config = dict(
    n_layer=10,
    d_model=224,
    n_head=4,
    n_kv_head=1,
    head_dim=64,
    d_mlp=896,
    vocab_size=4096,
    activation='xielu',
    norm='rmsnorm',
    norm_place='pre',
    norm_eps=1e-06,
    positions='rope',
    rope_base=129000.0,
    rope_fraction=1.0,
    qk_norm=False,
    attn_scale=0.125,
    bias='none',
    tie_embeddings='early',
    parallel_block=False,
    extras=['value embeddings'],
    init='uniform',
    init_std_qkv=0.0334,
    init_std_o=0.0334,
    init_std_up=0.0334,
    init_std_down=0.0334,
    optimizer='adamw',
    lr=0.00209,
    lr_mult_up=1.09,
    beta1=0.9,
    beta2=0.95,
    lr_head=0.00983,
    grad_clip=1.0,
    warmup_steps=445,
    schedule='cos',
    final_lr_fraction=0.03,
    batch_tokens=65536,
    seq_len=512,
    doc_mask=True,
    train_tokens=422400000,
    steps=6446,
    dataset='wikipedia_en',
)
Each number is 50 + 12 x the weight over its row's rms, rounded and kept within 0 to 99. Layers, rows and columns count from 0. The size before them is the row's rms in percent of the matrix's.

# down: layer 4 MLP down (transposed), 896x224, rms 0.0953, rows 212-242, columns 0-111
# up: layer 4 MLP up, 896x224, rms 0.105, rows 213-243, columns 0-111
down212 101:44 29 38 49 54 27 67 70 46 48 56 56 52 39 58 59 50 37 56 55 30 53 53 62 56 31 46 38 46 50 61 68 68 46 38 62 63 64 51 45 58 57 65 65 60 56 57 69 60 62 33 65 79 72 52 49 36 50 41 44 67 50 38 64 61 36 43 70 59 42 54 58 54 43 39 47 65 26 45 24 56 40 27 48 45 57 51 34 52 38 64 66 49 54 67 47 47 49 47 34 33 58 48 33 44 62 48 54 26 66 46 45
up213 104:50 53 71 58 38 61 55 58 57 32 52 32 32 66 47 48 51 52 50 44 54 65 33 54 48 39 44 61 50 32 32 50 59 49 54 56 52 64 31 55 58 45 66 38 64 47 61 37 50 39 28 51 62 43 46 62 59 37 57 38 55 59 56 74 35 48 70 32 52 63 32 33 54 71 49 55 58 60 43 53 45 43 59 54 38 45 69 31 44 55 57 52 51 35 48 63 50 45 65 50 60 73 72 46 56 33 51 58 51 48 44 43
down213 098:43 35 59 50 35 45 39 20 28 39 56 46 69 54 59 30 58 48 37 58 55 55 32 44 65 48 52 75 49 35 45 63 43 45 37 81 69 63 27 48 60 52 35 52 45 56 62 49 57 53 57 49 48 39 47 36 49 49 70 46 53 42 69 50 55 59 73 35 53 45 53 47 38 31 39 44 46 59 51 40 57 36 33 55 33 54 79 37 53 57 55 53 50 55 44 58 41 37 35 48 33 75 65 31 37 51 39 48 46 72 49 65
up214 111:42 48 41 59 34 47 36 57 49 52 64 58 55 49 42 54 38 32 46 33 57 53 72 57 33 46 30 54 46 38 50 52 58 58 50 33 40 55 32 47 35 51 29 48 53 78 59 46 32 44 27 51 82 29 45 53 32 49 43 64 44 54 53 45 26 51 40 45 64 59 61 40 51 56 40 62 58 45 49 40 69 23 52 40 59 57 55 60 50 62 54 59 47 48 65 65 69 53 59 57 70 36 51 45 41 54 57 65 81 61 55 30
down214 103:38 63 65 37 48 50 35 59 42 57 46 54 34 44 46 37 57 61 58 40 45 44 38 55 32 56 51 55 42 43 59 40 63 30 51 50 57 54 37 55 55 55 44 60 51 45 55 44 41 44 68 59 62 38 57 72 39 58 48 67 53 33 57 45 31 61 64 55 19 71 61 49 72 34 46 52 55 60 43 49 77 47 62 39 48 66 37 41 35 43 66 36 44 65 39 47 64 53 60 44 46 46 53 51 50 50 62 34 48 64 30 52
up215 102:51 47 48 45 50 35 37 64 41 42 36 51 40 60 53 69 17 54 57 41 45 61 63 40 43 29 43 49 53 38 52 29 48 54 61 43 54 54 34 43 63 32 65 44 36 33 43 37 61 35 61 40 66 49 31 67 31 54 50 65 46 50 51 33 47 32 44 70 60 55 59 32 36 54 44 56 35 84 53 66 68 57 56 55 38 47 61 43 66 66 63 42 53 63 53 43 50 70 54 67 45 49 45 41 31 39 46 62 68 49 40 55
down215 100:53 60 47 49 40 49 43 56 63 53 56 38 36 56 51 36 78 56 32 31 62 58 53 71 43 44 55 68 39 36 62 62 35 51 41 68 59 63 64 47 58 67 53 36 49 48 45 43 37 46 52 59 63 55 60 75 51 77 52 43 56 43 58 53 33 50 45 43 55 54 64 41 47 36 33 12 65 52 39 47 43 52 59 74 34 39 60 43 50 51 25 36 46 42 52 42 55 53 60 77 60 57 65 39 30 47 40 46 35 67 54 38
up216 102:56 58 40 43 25 50 52 73 54 54 44 38 35 64 49 43 55 61 60 65 62 32 52 66 39 49 38 54 55 43 38 76 22 42 53 53 47 63 53 33 48 53 50 72 41 44 35 63 26 36 59 67 50 43 46 36 48 82 52 44 58 54 55 62 39 35 68 63 45 52 64 47 60 62 56 45 26 62 55 50 62 51 57 42 66 58 45 49 47 49 46 48 44 56 55 38 43 50 38 25 43 43 72 69 58 37 57 42 37 72 56 54
down216 104:55 33 56 34 47 29 48 35 39 55 61 55 39 66 48 61 57 74 44 48 74 82 35 62 43 48 31 48 61 51 46 26 55 43 42 52 85 49 46 54 45 46 32 30 27 61 42 45 51 49 58 44 51 56 42 28 40 52 43 37 49 56 70 42 55 44 41 56 49 36 24 30 56 53 62 53 57 51 69 42 30 64 22 53 38 47 58 52 64 56 49 75 59 50 47 46 26 49 45 52 58 58 48 66 41 66 33 53 55 55 45 58
up217 106:63 36 65 46 52 39 58 29 57 58 15 49 37 36 58 59 43 64 45 37 60 80 55 57 40 47 34 45 61 69 50 23 39 52 48 58 44 64 80 54 56 56 50 40 67 50 63 44 42 59 47 65 66 52 60 43 76 54 38 59 54 51 38 58 55 44 59 44 53 54 61 61 62 59 34 66 34 46 42 52 37 65 25 55 54 45 52 52 26 47 66 45 42 56 32 60 48 52 56 56 27 37 33 58 61 55 60 61 64 39 47 42
down217 105:59 37 63 35 60 50 52 47 38 39 59 65 47 67 63 56 47 40 31 41 52 40 52 61 39 47 36 41 68 47 46 61 60 45 57 45 32 43 54 71 56 54 34 50 23 51 46 50 57 50 59 31 54 57 57 19 72 46 46 65 48 43 61 36 54 66 60 46 57 41 53 40 61 53 55 44 70 65 54 49 34 33 41 52 74 29 49 50 41 58 64 52 41 29 40 53 43 53 37 53 67 30 39 48 37 41 59 37 49 45 73 36
up218 093:57 51 48 58 49 82 60 59 68 51 75 72 30 52 52 48 53 63 45 56 63 54 39 66 63 40 48 44 50 34 45 54 36 60 61 48 43 44 38 33 56 50 53 76 35 42 30 49 33 69 48 69 46 31 62 35 58 74 58 51 66 58 52 58 69 40 65 68 83 77 49 30 72 47 78 40 58 53 47 42 72 51 49 52 56 54 72 46 49 40 40 45 58 62 49 68 34 48 62 51 34 62 43 56 43 56 43 40 53 56 72 71
down218 094:36 66 45 62 65 61 35 50 34 43 57 29 47 48 62 30 62 33 40 70 56 52 63 36 37 49 66 64 61 65 36 58 52 20 51 41 51 58 82 59 51 69 51 47 60 61 54 62 60 68 57 57 72 38 54 52 36 63 42 30 53 58 60 36 36 62 49 49 46 38 59 39 31 56 44 53 30 42 56 63 52 48 48 48 41 40 32 39 51 55 26 43 40 58 65 35 60 42 49 53 60 41 71 46 57 44 62 56 49 48 49 50
up219 100:41 38 63 56 45 59 64 60 26 42 39 33 56 33 51 51 65 47 46 35 48 55 33 78 39 54 56 48 62 37 61 47 35 43 28 56 64 69 60 53 63 63 40 65 47 51 48 31 47 41 41 52 63 54 44 48 36 40 64 38 76 78 41 26 61 60 68 66 60 54 18 52 54 62 46 40 43 71 59 48 57 29 69 36 46 34 48 29 72 36 45 40 32 40 79 32 58 55 43 61 71 33 68 66 57 45 50 49 44 40 45 41
down219 098:41 39 40 55 46 78 68 34 61 46 60 61 62 47 47 39 67 52 64 33 39 61 43 55 40 56 53 65 58 64 42 72 43 71 34 62 32 44 47 59 51 58 52 85 30 37 45 61 51 52 55 40 43 48 69 71 57 26 60 64 33 38 60 41 58 38 50 39 53 62 23 65 48 45 46 45 35 37 35 49 60 40 38 40 50 50 53 38 49 43 58 53 45 34 45 57 38 37 54 54 56 43 57 45 21 55 31 51 41 29 48 44
up220 108:50 50 33 52 54 55 49 76 67 32 43 53 45 28 42 60 31 58 33 43 67 47 39 28 54 66 46 45 70 67 57 50 71 52 30 59 32 63 48 63 39 62 46 42 58 54 40 33 33 68 63 67 61 52 43 37 71 61 47 57 32 56 59 44 71 48 58 44 65 31 47 40 51 50 44 48 37 46 38 55 48 52 69 44 69 40 44 65 30 49 74 59 34 54 46 46 66 65 63 37 40 51 40 33 30 46 75 25 63 55 36 78
down220 113:51 56 39 69 37 57 54 53 61 54 39 42 53 42 37 47 47 58 36 32 47 60 26 55 44 58 61 53 61 41 65 72 66 46 60 56 53 56 40 40 47 50 39 39 64 56 55 71 37 51 42 58 50 42 65 40 51 44 36 63 56 62 50 71 44 55 37 55 55 73 73 19 32 61 57 60 31 41 49 53 57 44 70 54 67 38 53 45 44 68 72 41 39 57 60 38 67 81 56 39 42 56 53 29 21 57 50 46 30 57 52 36
up221 097:25 52 54 60 38 60 36 34 33 16 71 38 57 56 80 29 63 44 41 72 44 45 23 59 54 40 51 49 45 51 40 51 57 60 65 42 44 66 34 63 58 50 75 54 66 53 40 50 30 50 35 56 56 36 43 46 42 25 35 77 26 67 44 59 60 42 70 70 45 40 55 58 20 57 50 48 51 46 45 52 59 52 43 47 52 34 56 48 52 61 50 45 52 41 45 32 57 53 46 44 55 22 38 44 44 31 56 57 62 43 47 51
down221 103:52 79 62 51 40 40 56 51 44 51 58 30 70 58 42 80 37 49 60 59 42 44 34 55 53 29 49 65 60 55 28 45 50 37 26 72 47 49 57 41 36 34 36 67 38 53 62 39 64 55 48 57 58 47 38 64 57 33 34 46 39 48 58 59 43 53 32 56 71 45 64 52 54 64 41 63 65 57 62 60 44 44 53 53 42 32 59 48 60 42 41 70 54 65 39 64 32 55 41 57 58 58 37 61 49 28 34 69 54 43 40 49
up222 104:33 45 77 44 34 41 28 57 42 35 38 40 35 21 46 62 45 57 43 40 61 75 65 29 68 52 53 39 28 44 41 25 52 43 43 57 48 65 38 35 47 66 34 48 52 39 71 35 63 37 60 48 68 38 61 49 44 48 48 46 45 46 41 42 44 32 62 65 57 37 45 34 73 61 59 63 45 46 52 50 48 68 47 37 33 58 75 67 28 55 38 42 43 53 39 51 32 59 55 60 52 47 67 69 35 49 50 41 64 20 40 65
down222 101:34 39 70 60 34 45 55 58 41 40 32 17 56 54 54 65 61 45 38 56 66 43 61 62 41 43 49 45 44 50 32 53 43 50 39 33 54 36 52 61 63 43 58 71 45 60 88 63 21 49 36 43 62 24 49 65 41 60 50 42 52 57 46 45 56 55 46 44 48 52 44 48 43 57 80 10 49 53 65 48 41 52 73 75 40 37 55 56 29 63 56 62 39 60 40 44 34 64 48 57 65 48 73 58 36 37 50 43 48 43 42 50
up223 098:64 52 34 55 54 35 49 50 68 62 45 43 62 36 48 60 52 47 38 54 59 55 49 37 46 46 39 32 52 35 74 37 56 65 38 49 61 52 67 54 64 65 58 50 68 72 50 27 36 47 62 39 61 64 60 44 52 55 34 69 48 62 45 51 52 50 40 55 62 45 72 55 38 60 32 42 47 73 43 41 52 16 53 56 44 51 57 41 57 50 67 45 50 62 54 63 48 53 58 54 54 42 60 70 45 50 36 49 63 55 50 43
down223 098:45 55 64 61 48 52 48 42 46 51 53 37 32 48 81 48 62 23 42 22 62 46 62 60 49 46 46 55 72 52 56 44 48 82 66 54 57 56 53 39 49 69 38 56 52 36 53 38 58 40 50 49 52 38 57 30 61 54 47 45 68 76 74 43 38 52 38 78 47 35 51 52 44 50 34 37 40 69 42 37 45 53 40 54 54 45 52 39 65 54 65 71 54 39 48 46 68 40 40 45 53 63 55 50 37 61 60 39 62 69 44 55
up224 103:34 60 56 54 32 62 59 76 49 42 45 41 67 34 57 56 38 46 54 37 43 49 54 31 53 45 62 40 37 28 50 49 55 42 42 49 49 51 27 62 49 64 46 41 42 54 30 67 55 60 59 59 41 44 44 43 57 63 25 66 50 62 36 57 48 69 59 39 47 49 51 37 37 52 65 46 54 62 38 62 34 45 39 51 82 58 57 35 33 61 45 53 49 53 53 33 60 56 27 67 37 45 51 46 25 44 42 46 61 48 45 24
down224 101:65 56 45 28 63 47 31 57 66 57 57 40 37 37 34 50 27 47 40 29 35 53 61 38 74 62 41 20 69 65 57 40 41 31 78 49 72 56 31 57 60 53 42 48 45 62 39 59 58 23 61 47 62 64 51 65 30 59 66 52 58 55 61 65 44 33 58 48 20 32 49 48 56 35 25 63 35 43 55 54 51 49 40 40 37 31 33 54 34 55 67 69 30 51 44 44 57 55 46 55 67 53 53 53 54 44 39 48 49 56 46 39
up225 108:38 35 60 61 43 51 50 54 47 54 47 60 64 60 40 52 44 45 44 50 71 45 39 44 59 51 68 49 63 63 52 49 36 44 38 55 52 37 62 66 72 42 55 62 38 41 53 66 39 52 55 33 61 42 46 32 44 68 32 39 37 52 49 38 42 35 87 60 51 41 77 44 36 35 67 41 44 29 76 45 47 63 44 34 58 57 48 44 42 41 75 28 54 55 24 80 61 69 46 26 53 45 50 31 63 42 67 57 36 58 57 41
down225 104:67 40 46 41 45 49 63 43 04 48 61 68 43 61 37 60 39 52 28 58 49 48 29 30 42 51 54 32 40 30 51 44 58 45 55 52 42 51 45 64 56 64 36 62 50 56 34 39 39 49 41 64 41 45 44 56 49 39 54 33 38 55 55 57 38 44 36 51 50 69 67 56 46 67 50 64 42 54 60 50 44 20 64 67 46 43 40 76 49 65 53 50 39 60 46 46 43 63 56 65 64 45 69 49 41 48 68 44 48 42 35 60
up226 103:51 23 48 42 49 36 56 54 62 55 34 43 56 57 51 55 64 52 58 63 69 57 64 51 56 49 34 59 41 62 35 60 24 59 33 29 35 47 48 46 63 34 46 27 35 36 43 58 28 51 48 61 60 50 31 28 57 71 64 71 28 58 39 50 52 54 68 68 55 43 60 66 54 58 53 68 53 41 41 43 53 45 65 61 38 41 53 53 79 59 55 26 62 38 52 72 55 47 44 22 63 71 42 39 52 25 62 44 47 52 37 56
down226 102:34 66 66 57 67 59 64 40 56 44 41 49 65 51 50 28 59 76 53 51 36 36 40 38 35 50 35 41 48 47 51 38 52 29 40 26 46 54 52 49 41 24 50 53 59 34 42 61 48 42 49 55 45 53 55 82 44 35 60 48 58 42 35 70 55 59 65 49 49 42 43 58 61 39 42 48 56 36 46 66 38 55 58 68 44 50 31 56 38 69 63 50 47 50 44 38 50 36 55 51 51 47 57 46 40 44 33 72 64 38 38 67
up227 103:51 27 43 52 34 57 34 37 56 54 46 32 58 38 50 69 54 57 54 50 64 74 23 41 41 55 34 49 55 37 67 35 51 50 33 42 40 41 27 56 45 61 83 71 50 42 74 56 28 80 61 38 34 70 42 54 74 50 40 50 31 64 38 51 60 54 50 41 59 52 39 34 69 65 28 55 46 50 53 71 39 53 41 49 51 57 66 45 30 40 34 70 42 47 65 70 57 43 53 67 54 48 44 56 42 43 40 50 65 52 37 46
down227 102:60 69 54 42 42 47 75 57 59 51 70 55 31 36 61 67 18 30 50 49 69 56 24 56 48 57 50 41 33 36 53 50 40 50 58 61 31 30 42 81 54 47 54 51 55 63 33 53 40 42 47 40 60 59 14 53 68 36 49 51 48 41 41 55 32 49 36 22 75 51 70 45 72 39 63 52 51 49 49 33 56 37 62 50 41 21 73 42 46 40 29 57 62 61 48 42 53 56 47 29 34 58 49 52 41 49 49 54 38 55 47 51
up228 101:57 48 58 39 46 70 61 52 39 41 52 62 28 49 59 42 33 53 68 37 39 45 65 72 50 19 44 45 71 35 59 47 55 51 57 47 43 47 53 51 39 47 55 25 57 72 57 38 34 63 47 46 31 34 54 65 41 51 47 72 39 50 50 77 63 46 52 61 56 53 51 55 47 47 47 59 34 80 46 61 81 38 59 33 64 29 48 42 33 65 47 41 47 42 50 24 51 67 38 54 56 58 49 46 64 60 59 63 39 54 34 62
down228 101:51 51 48 57 44 53 43 21 38 59 48 61 20 33 54 55 55 52 53 55 31 43 50 35 33 39 40 66 41 42 38 42 35 58 45 59 57 57 48 47 34 32 35 56 62 62 48 51 47 47 60 53 21 54 62 56 79 59 47 49 60 47 41 47 48 53 30 66 40 47 59 45 69 48 50 48 61 33 58 51 54 23 61 45 60 47 43 66 35 57 43 51 62 59 41 28 54 42 40 53 59 50 45 35 57 63 48 33 56 39 42 50
up229 109:48 45 72 70 40 36 52 52 61 45 45 37 68 51 41 53 49 26 42 59 55 62 63 50 55 56 41 47 26 58 40 73 35 46 45 55 26 50 49 46 39 43 61 55 49 70 57 55 54 59 65 40 26 40 58 48 41 38 22 61 57 67 44 44 44 53 54 69 51 23 51 41 35 62 50 40 48 58 33 60 37 54 74 75 60 56 32 46 26 58 66 62 46 62 53 29 53 54 49 35 44 70 59 45 33 41 53 48 52 30 60 66
down229 107:48 59 46 40 52 46 42 58 71 39 36 54 47 52 70 60 36 71 43 48 66 35 60 51 44 53 46 44 53 53 47 40 57 56 57 60 55 47 58 64 53 46 51 36 44 42 59 48 55 53 40 62 37 55 47 40 61 39 45 31 60 54 36 69 42 49 28 51 73 55 65 53 50 46 65 66 55 47 43 75 43 47 61 57 58 56 56 50 74 52 39 51 57 63 46 51 58 41 28 33 47 37 63 55 64 44 45 50 31 20 74 77
up230 096:50 37 52 64 46 40 37 37 46 43 52 33 30 52 64 57 22 57 71 41 50 84 58 74 34 40 30 28 41 34 41 47 43 49 19 46 54 60 57 24 54 31 58 42 77 49 68 64 52 58 61 53 25 65 54 47 64 47 57 57 49 40 58 48 66 32 32 62 61 45 34 57 41 62 58 38 35 54 65 34 59 43 54 29 67 28 61 58 59 38 39 43 63 51 45 41 68 41 71 58 34 65 48 44 47 36 67 47 69 66 47 31
down230 095:66 53 36 40 35 42 64 62 38 65 68 35 34 42 48 31 61 34 52 42 56 55 42 47 65 68 54 45 46 64 44 27 65 51 61 66 57 54 45 40 55 52 50 40 75 44 52 44 59 59 60 38 25 51 45 35 59 58 59 55 46 38 50 56 37 45 42 33 41 56 32 54 44 64 55 35 46 51 50 50 35 46 74 44 59 44 52 67 42 56 43 59 40 54 45 32 51 31 63 62 42 69 46 61 57 48 79 45 46 69 53 56
up231 097:60 57 59 79 40 54 49 67 78 73 45 69 77 68 51 57 50 54 45 37 51 73 40 61 61 60 52 44 66 43 63 59 22 44 31 40 38 55 67 62 58 53 45 37 41 42 53 60 59 71 37 64 45 53 37 46 51 47 41 70 53 61 31 65 56 31 47 58 50 45 54 56 56 53 57 54 37 69 47 38 55 38 61 53 59 46 51 56 59 40 38 43 55 56 58 52 68 56 34 25 60 42 59 42 64 41 73 69 73 58 44 52
down231 098:49 63 48 71 53 37 47 52 51 48 57 49 58 44 70 50 50 50 68 39 41 46 53 54 54 46 32 60 56 53 44 49 62 31 30 47 42 30 75 57 52 52 45 41 42 60 55 48 68 72 61 47 65 60 65 35 41 29 41 49 55 53 47 65 61 64 39 51 32 48 59 32 68 65 27 50 61 37 44 41 65 54 53 62 68 50 57 74 35 73 55 47 55 54 41 46 25 50 30 50 42 44 58 35 49 57 47 55 46 65 36 65
up232 097:49 46 69 65 34 67 56 72 51 42 54 56 45 52 46 16 58 42 60 44 44 56 38 65 47 48 49 47 59 41 51 54 33 22 30 59 40 79 52 47 62 41 43 40 29 59 47 27 56 61 43 50 40 51 49 51 57 40 44 60 60 43 41 33 64 49 75 56 53 49 43 26 54 69 51 49 39 50 71 64 68 45 67 46 71 53 48 56 34 45 34 65 46 47 88 51 52 49 41 61 39 63 51 39 67 43 40 51 50 45 55 45
down232 095:41 57 45 63 38 41 41 43 45 65 58 49 58 48 47 67 49 38 48 61 45 44 49 48 61 56 47 63 33 62 52 67 48 50 43 53 60 44 48 60 50 29 62 49 51 58 48 55 44 59 50 39 46 52 89 47 56 42 37 60 52 47 42 49 59 62 18 54 52 49 40 43 70 49 56 52 71 68 42 42 41 47 53 54 52 67 36 68 37 54 41 69 20 60 30 46 42 57 34 30 39 64 40 61 38 37 34 47 40 43 57 84
up233 096:46 42 62 54 47 26 39 41 59 65 51 48 57 42 63 65 51 59 42 48 62 74 53 59 38 39 49 26 47 52 55 36 53 59 66 59 26 51 15 43 41 32 42 54 52 55 51 43 64 37 42 63 49 46 54 50 43 40 51 52 51 42 56 64 48 30 50 41 50 43 41 49 51 70 49 53 50 49 60 40 61 79 75 47 38 48 51 42 54 43 58 53 68 56 28 70 36 45 68 46 64 69 65 48 45 52 50 42 41 48 66 74
down233 097:45 42 60 40 43 43 52 73 37 37 62 43 60 28 32 62 28 52 37 50 24 62 31 36 38 43 49 54 32 75 72 37 55 46 51 61 64 55 56 49 54 38 54 50 30 41 81 60 50 44 51 55 55 44 36 47 29 59 53 44 65 55 62 34 38 57 49 41 54 43 49 40 29 40 38 64 71 61 59 56 38 50 47 46 64 45 43 26 31 43 32 50 50 55 63 45 36 47 47 19 45 54 51 37 47 53 44 31 46 59 57 35
up234 092:55 36 62 42 58 66 59 34 30 42 41 59 31 54 57 62 35 31 43 52 58 51 50 53 40 41 56 41 50 42 43 66 29 60 32 65 35 60 42 72 67 41 68 61 65 61 32 62 29 57 62 49 48 53 24 62 52 74 67 55 48 44 38 40 49 54 59 51 44 43 43 35 55 62 44 51 48 43 42 55 64 49 53 40 52 53 67 72 35 68 53 30 43 56 52 37 45 60 65 55 73 53 48 38 20 42 56 55 42 46 20 46
down234 099:59 46 31 48 61 46 56 47 51 63 17 29 58 67 38 61 45 58 43 38 56 49 48 49 60 41 56 64 45 53 44 44 47 50 67 51 50 68 26 35 36 62 45 45 41 38 59 51 49 40 66 67 58 85 39 63 42 23 33 46 66 47 61 46 33 53 68 57 27 34 55 54 59 45 67 48 52 42 46 54 51 41 38 44 61 39 40 68 53 54 49 32 51 51 44 27 59 45 48 46 46 58 55 25 75 71 82 71 41 54 43 36
up235 093:52 52 67 57 28 42 25 67 66 49 34 50 51 55 59 39 46 41 26 52 56 70 75 51 43 57 59 55 50 30 56 56 45 58 49 44 52 56 48 42 59 47 41 25 46 33 51 67 44 38 41 61 52 23 53 25 32 49 66 86 41 51 37 68 43 50 37 52 69 50 37 58 33 38 62 43 48 66 57 46 64 54 63 38 56 31 55 42 43 65 36 44 50 45 66 74 84 67 65 46 35 39 73 51 30 54 59 40 35 58 46 43
down235 097:66 38 36 34 42 79 52 49 44 59 67 58 71 47 44 62 68 39 52 24 49 47 68 43 63 62 49 37 51 53 56 33 85 32 55 41 25 25 61 76 49 31 52 49 44 58 39 54 33 33 46 44 42 52 40 63 24 41 42 41 70 36 50 45 37 56 51 54 53 41 67 46 43 59 39 58 65 46 29 50 64 59 44 50 60 69 62 42 69 53 35 46 35 53 51 50 48 50 68 70 41 47 26 31 54 51 68 59 49 33 43 59
up236 096:76 41 41 56 60 48 26 61 44 43 32 46 44 54 67 59 59 68 32 41 57 58 51 44 48 48 51 53 38 63 43 43 48 39 70 61 39 41 44 40 53 63 38 53 63 66 42 74 43 35 43 58 54 46 57 40 25 52 58 69 38 52 57 41 35 38 59 47 52 61 21 52 61 61 50 36 52 37 49 60 68 44 64 43 53 65 66 65 35 58 50 42 63 56 41 65 46 74 72 22 26 47 48 67 61 46 58 46 50 55 35 45
down236 099:32 58 43 41 58 69 44 60 27 58 50 69 52 31 25 46 60 51 36 29 28 43 43 54 63 41 36 48 40 47 31 56 63 68 42 39 34 47 72 47 41 51 48 67 67 58 69 48 51 41 57 43 37 63 41 53 47 47 41 53 33 42 41 56 52 47 48 64 50 31 46 76 33 44 39 50 47 26 49 28 46 42 41 60 67 62 49 53 53 47 47 40 43 45 50 52 67 39 56 39 39 50 40 59 28 48 40 46 43 62 30 83
up237 099:53 50 59 68 41 44 42 63 66 51 34 60 60 41 49 47 45 45 19 53 58 58 48 62 47 47 35 49 22 59 45 32 37 54 61 70 52 43 50 56 56 52 46 63 33 40 66 45 50 31 42 46 72 41 67 54 63 54 50 65 35 45 58 32 41 31 51 40 46 64 58 53 45 87 69 49 49 53 43 54 44 41 56 30 34 44 38 54 63 77 69 60 66 64 66 57 39 62 40 34 23 64 44 46 46 67 68 73 45 48 42 57
down237 102:42 44 25 29 67 53 43 43 43 62 78 75 47 43 46 51 40 35 45 34 57 21 34 41 43 65 64 62 53 63 58 29 40 45 72 31 48 42 35 53 52 45 52 47 36 58 60 52 58 63 55 31 72 62 47 41 58 50 32 44 63 53 82 37 53 47 41 57 52 46 46 58 56 46 38 35 32 49 62 36 49 40 37 49 43 36 50 39 40 45 32 57 42 58 43 26 46 36 56 57 37 39 50 46 59 26 44 69 72 62 34 52
up238 108:41 43 48 52 60 38 42 60 52 54 23 58 41 64 58 66 49 49 45 69 52 49 43 25 44 36 62 47 55 56 52 24 53 53 51 53 49 57 42 70 64 60 42 58 53 51 50 34 55 38 54 39 41 32 73 42 57 53 44 58 52 73 60 34 47 50 55 45 47 48 56 27 44 46 66 63 55 72 50 56 43 47 42 69 59 43 40 48 20 69 40 54 50 59 41 47 75 52 59 33 75 44 74 57 34 51 52 51 38 47 53 55
down238 104:49 27 75 48 64 50 63 44 50 40 36 59 65 60 63 63 42 64 32 25 55 52 66 51 63 44 28 51 31 64 53 58 47 27 36 57 57 40 63 50 46 60 51 31 55 60 59 46 10 63 58 33 59 68 52 39 48 54 32 33 43 31 33 41 67 38 39 37 55 59 44 49 40 54 36 58 53 44 46 44 66 46 56 43 59 65 70 49 73 47 43 29 46 39 77 43 63 67 52 72 54 50 36 63 38 47 53 67 38 40 59 40
up239 098:49 42 70 48 49 40 39 35 48 75 45 39 41 40 36 44 66 66 40 41 55 43 63 45 38 28 55 61 48 54 54 64 55 62 45 67 59 56 60 41 53 41 38 29 59 61 43 33 47 45 30 58 65 40 55 24 65 66 19 38 39 55 71 36 52 60 60 64 50 64 69 50 69 69 48 22 34 41 58 40 46 38 46 41 41 69 63 28 44 54 42 38 50 55 52 61 50 61 28 52 62 53 52 49 61 42 49 48 24 59 43 52
down239 102:72 50 60 42 31 32 77 39 35 68 52 37 42 38 44 54 64 62 46 41 52 46 52 58 42 43 56 47 37 61 56 34 52 36 40 75 53 45 57 68 51 51 32 34 58 48 31 37 53 38 53 52 38 40 74 50 63 35 55 36 55 58 69 39 37 67 48 36 44 72 73 59 54 53 59 18 36 24 37 32 58 53 53 55 37 49 34 40 55 55 55 57 49 43 30 42 27 24 47 57 77 37 62 62 61 54 34 38 29 76 44 57
up240 100:49 42 48 45 46 61 68 45 51 32 43 53 53 44 41 66 65 50 55 26 52 43 78 45 57 18 28 22 71 37 50 48 44 33 45 65 58 38 48 60 70 28 43 48 54 50 38 58 53 36 60 62 43 48 65 41 54 52 40 56 41 50 37 65 69 57 37 67 71 52 50 42 52 59 65 53 62 52 62 39 49 39 67 50 37 41 55 47 47 75 65 46 56 35 67 54 50 54 32 54 48 63 78 28 34 60 65 34 72 48 58 61
down240 103:61 45 39 29 55 54 25 49 27 41 50 46 28 58 35 64 40 34 49 30 55 50 37 70 57 28 40 26 42 73 60 34 61 53 57 52 53 36 58 39 50 56 46 56 39 31 39 41 60 43 55 49 37 46 53 68 33 64 59 58 41 33 45 58 56 52 55 58 47 52 53 45 42 38 54 22 46 72 71 46 51 37 42 63 50 26 52 55 46 39 29 35 44 45 60 40 36 52 63 44 70 41 81 46 61 44 66 74 34 42 32 70
up241 093:37 57 68 57 32 26 49 52 46 68 24 31 45 35 52 64 38 59 67 42 70 67 45 42 27 36 47 45 45 43 60 65 42 43 68 60 45 64 48 34 54 63 51 49 30 61 41 55 48 23 49 50 65 30 48 68 48 40 12 61 25 50 53 46 58 63 53 48 49 68 51 51 47 48 57 49 51 47 51 76 43 59 53 44 49 53 35 14 51 68 48 51 47 62 36 33 27 41 42 57 30 34 71 61 39 45 66 19 43 64 53 59
down241 093:56 31 54 43 45 51 58 79 58 75 43 34 64 42 62 43 59 40 45 57 59 65 65 36 54 37 37 41 32 66 63 64 67 56 40 50 59 44 48 49 40 69 56 61 46 68 70 42 59 50 54 50 73 65 59 61 56 36 51 42 60 32 53 47 32 58 36 46 46 45 47 50 62 43 63 54 58 38 49 46 50 77 52 74 33 44 47 57 52 56 56 65 58 49 41 67 49 39 38 46 63 71 54 78 62 57 66 51 60 54 67 51
up242 104:47 56 61 60 44 51 46 77 54 36 51 44 41 39 49 60 36 46 66 60 42 53 46 33 52 41 62 46 54 63 57 53 30 60 54 40 53 58 40 50 48 60 63 44 33 61 70 49 31 53 68 44 45 44 48 55 37 74 41 72 33 54 47 65 54 23 38 66 67 73 30 39 45 51 50 51 38 36 42 54 53 51 50 50 62 51 41 41 42 40 35 40 43 54 39 24 55 60 54 44 46 34 54 48 63 23 58 48 64 41 52 23
down242 101:40 35 65 64 36 49 43 62 38 59 55 42 61 43 38 58 47 41 61 57 46 32 49 44 53 48 63 37 74 58 33 30 44 54 74 43 74 24 39 41 36 51 51 64 52 39 51 25 60 42 53 46 51 57 37 40 36 58 40 68 52 51 50 61 52 20 42 66 53 69 42 55 31 60 52 55 42 24 50 61 62 55 46 56 56 31 41 41 59 47 48 67 52 34 49 42 38 31 55 47 35 52 33 53 57 56 54 56 43 45 50 22
up243 106:47 44 37 49 43 45 35 52 71 52 32 72 41 54 57 55 46 46 54 70 46 40 36 46 51 46 42 38 49 49 54 53 28 40 43 54 63 87 47 32 73 62 57 33 34 36 41 54 26 30 33 58 44 38 47 23 51 51 63 69 54 61 22 70 44 59 46 64 58 47 46 50 46 63 52 61 62 52 42 50 59 56 37 32 37 41 45 42 55 45 55 39 63 57 61 53 41 53 44 52 53 60 48 37 64 21 70 50 61 54 39 52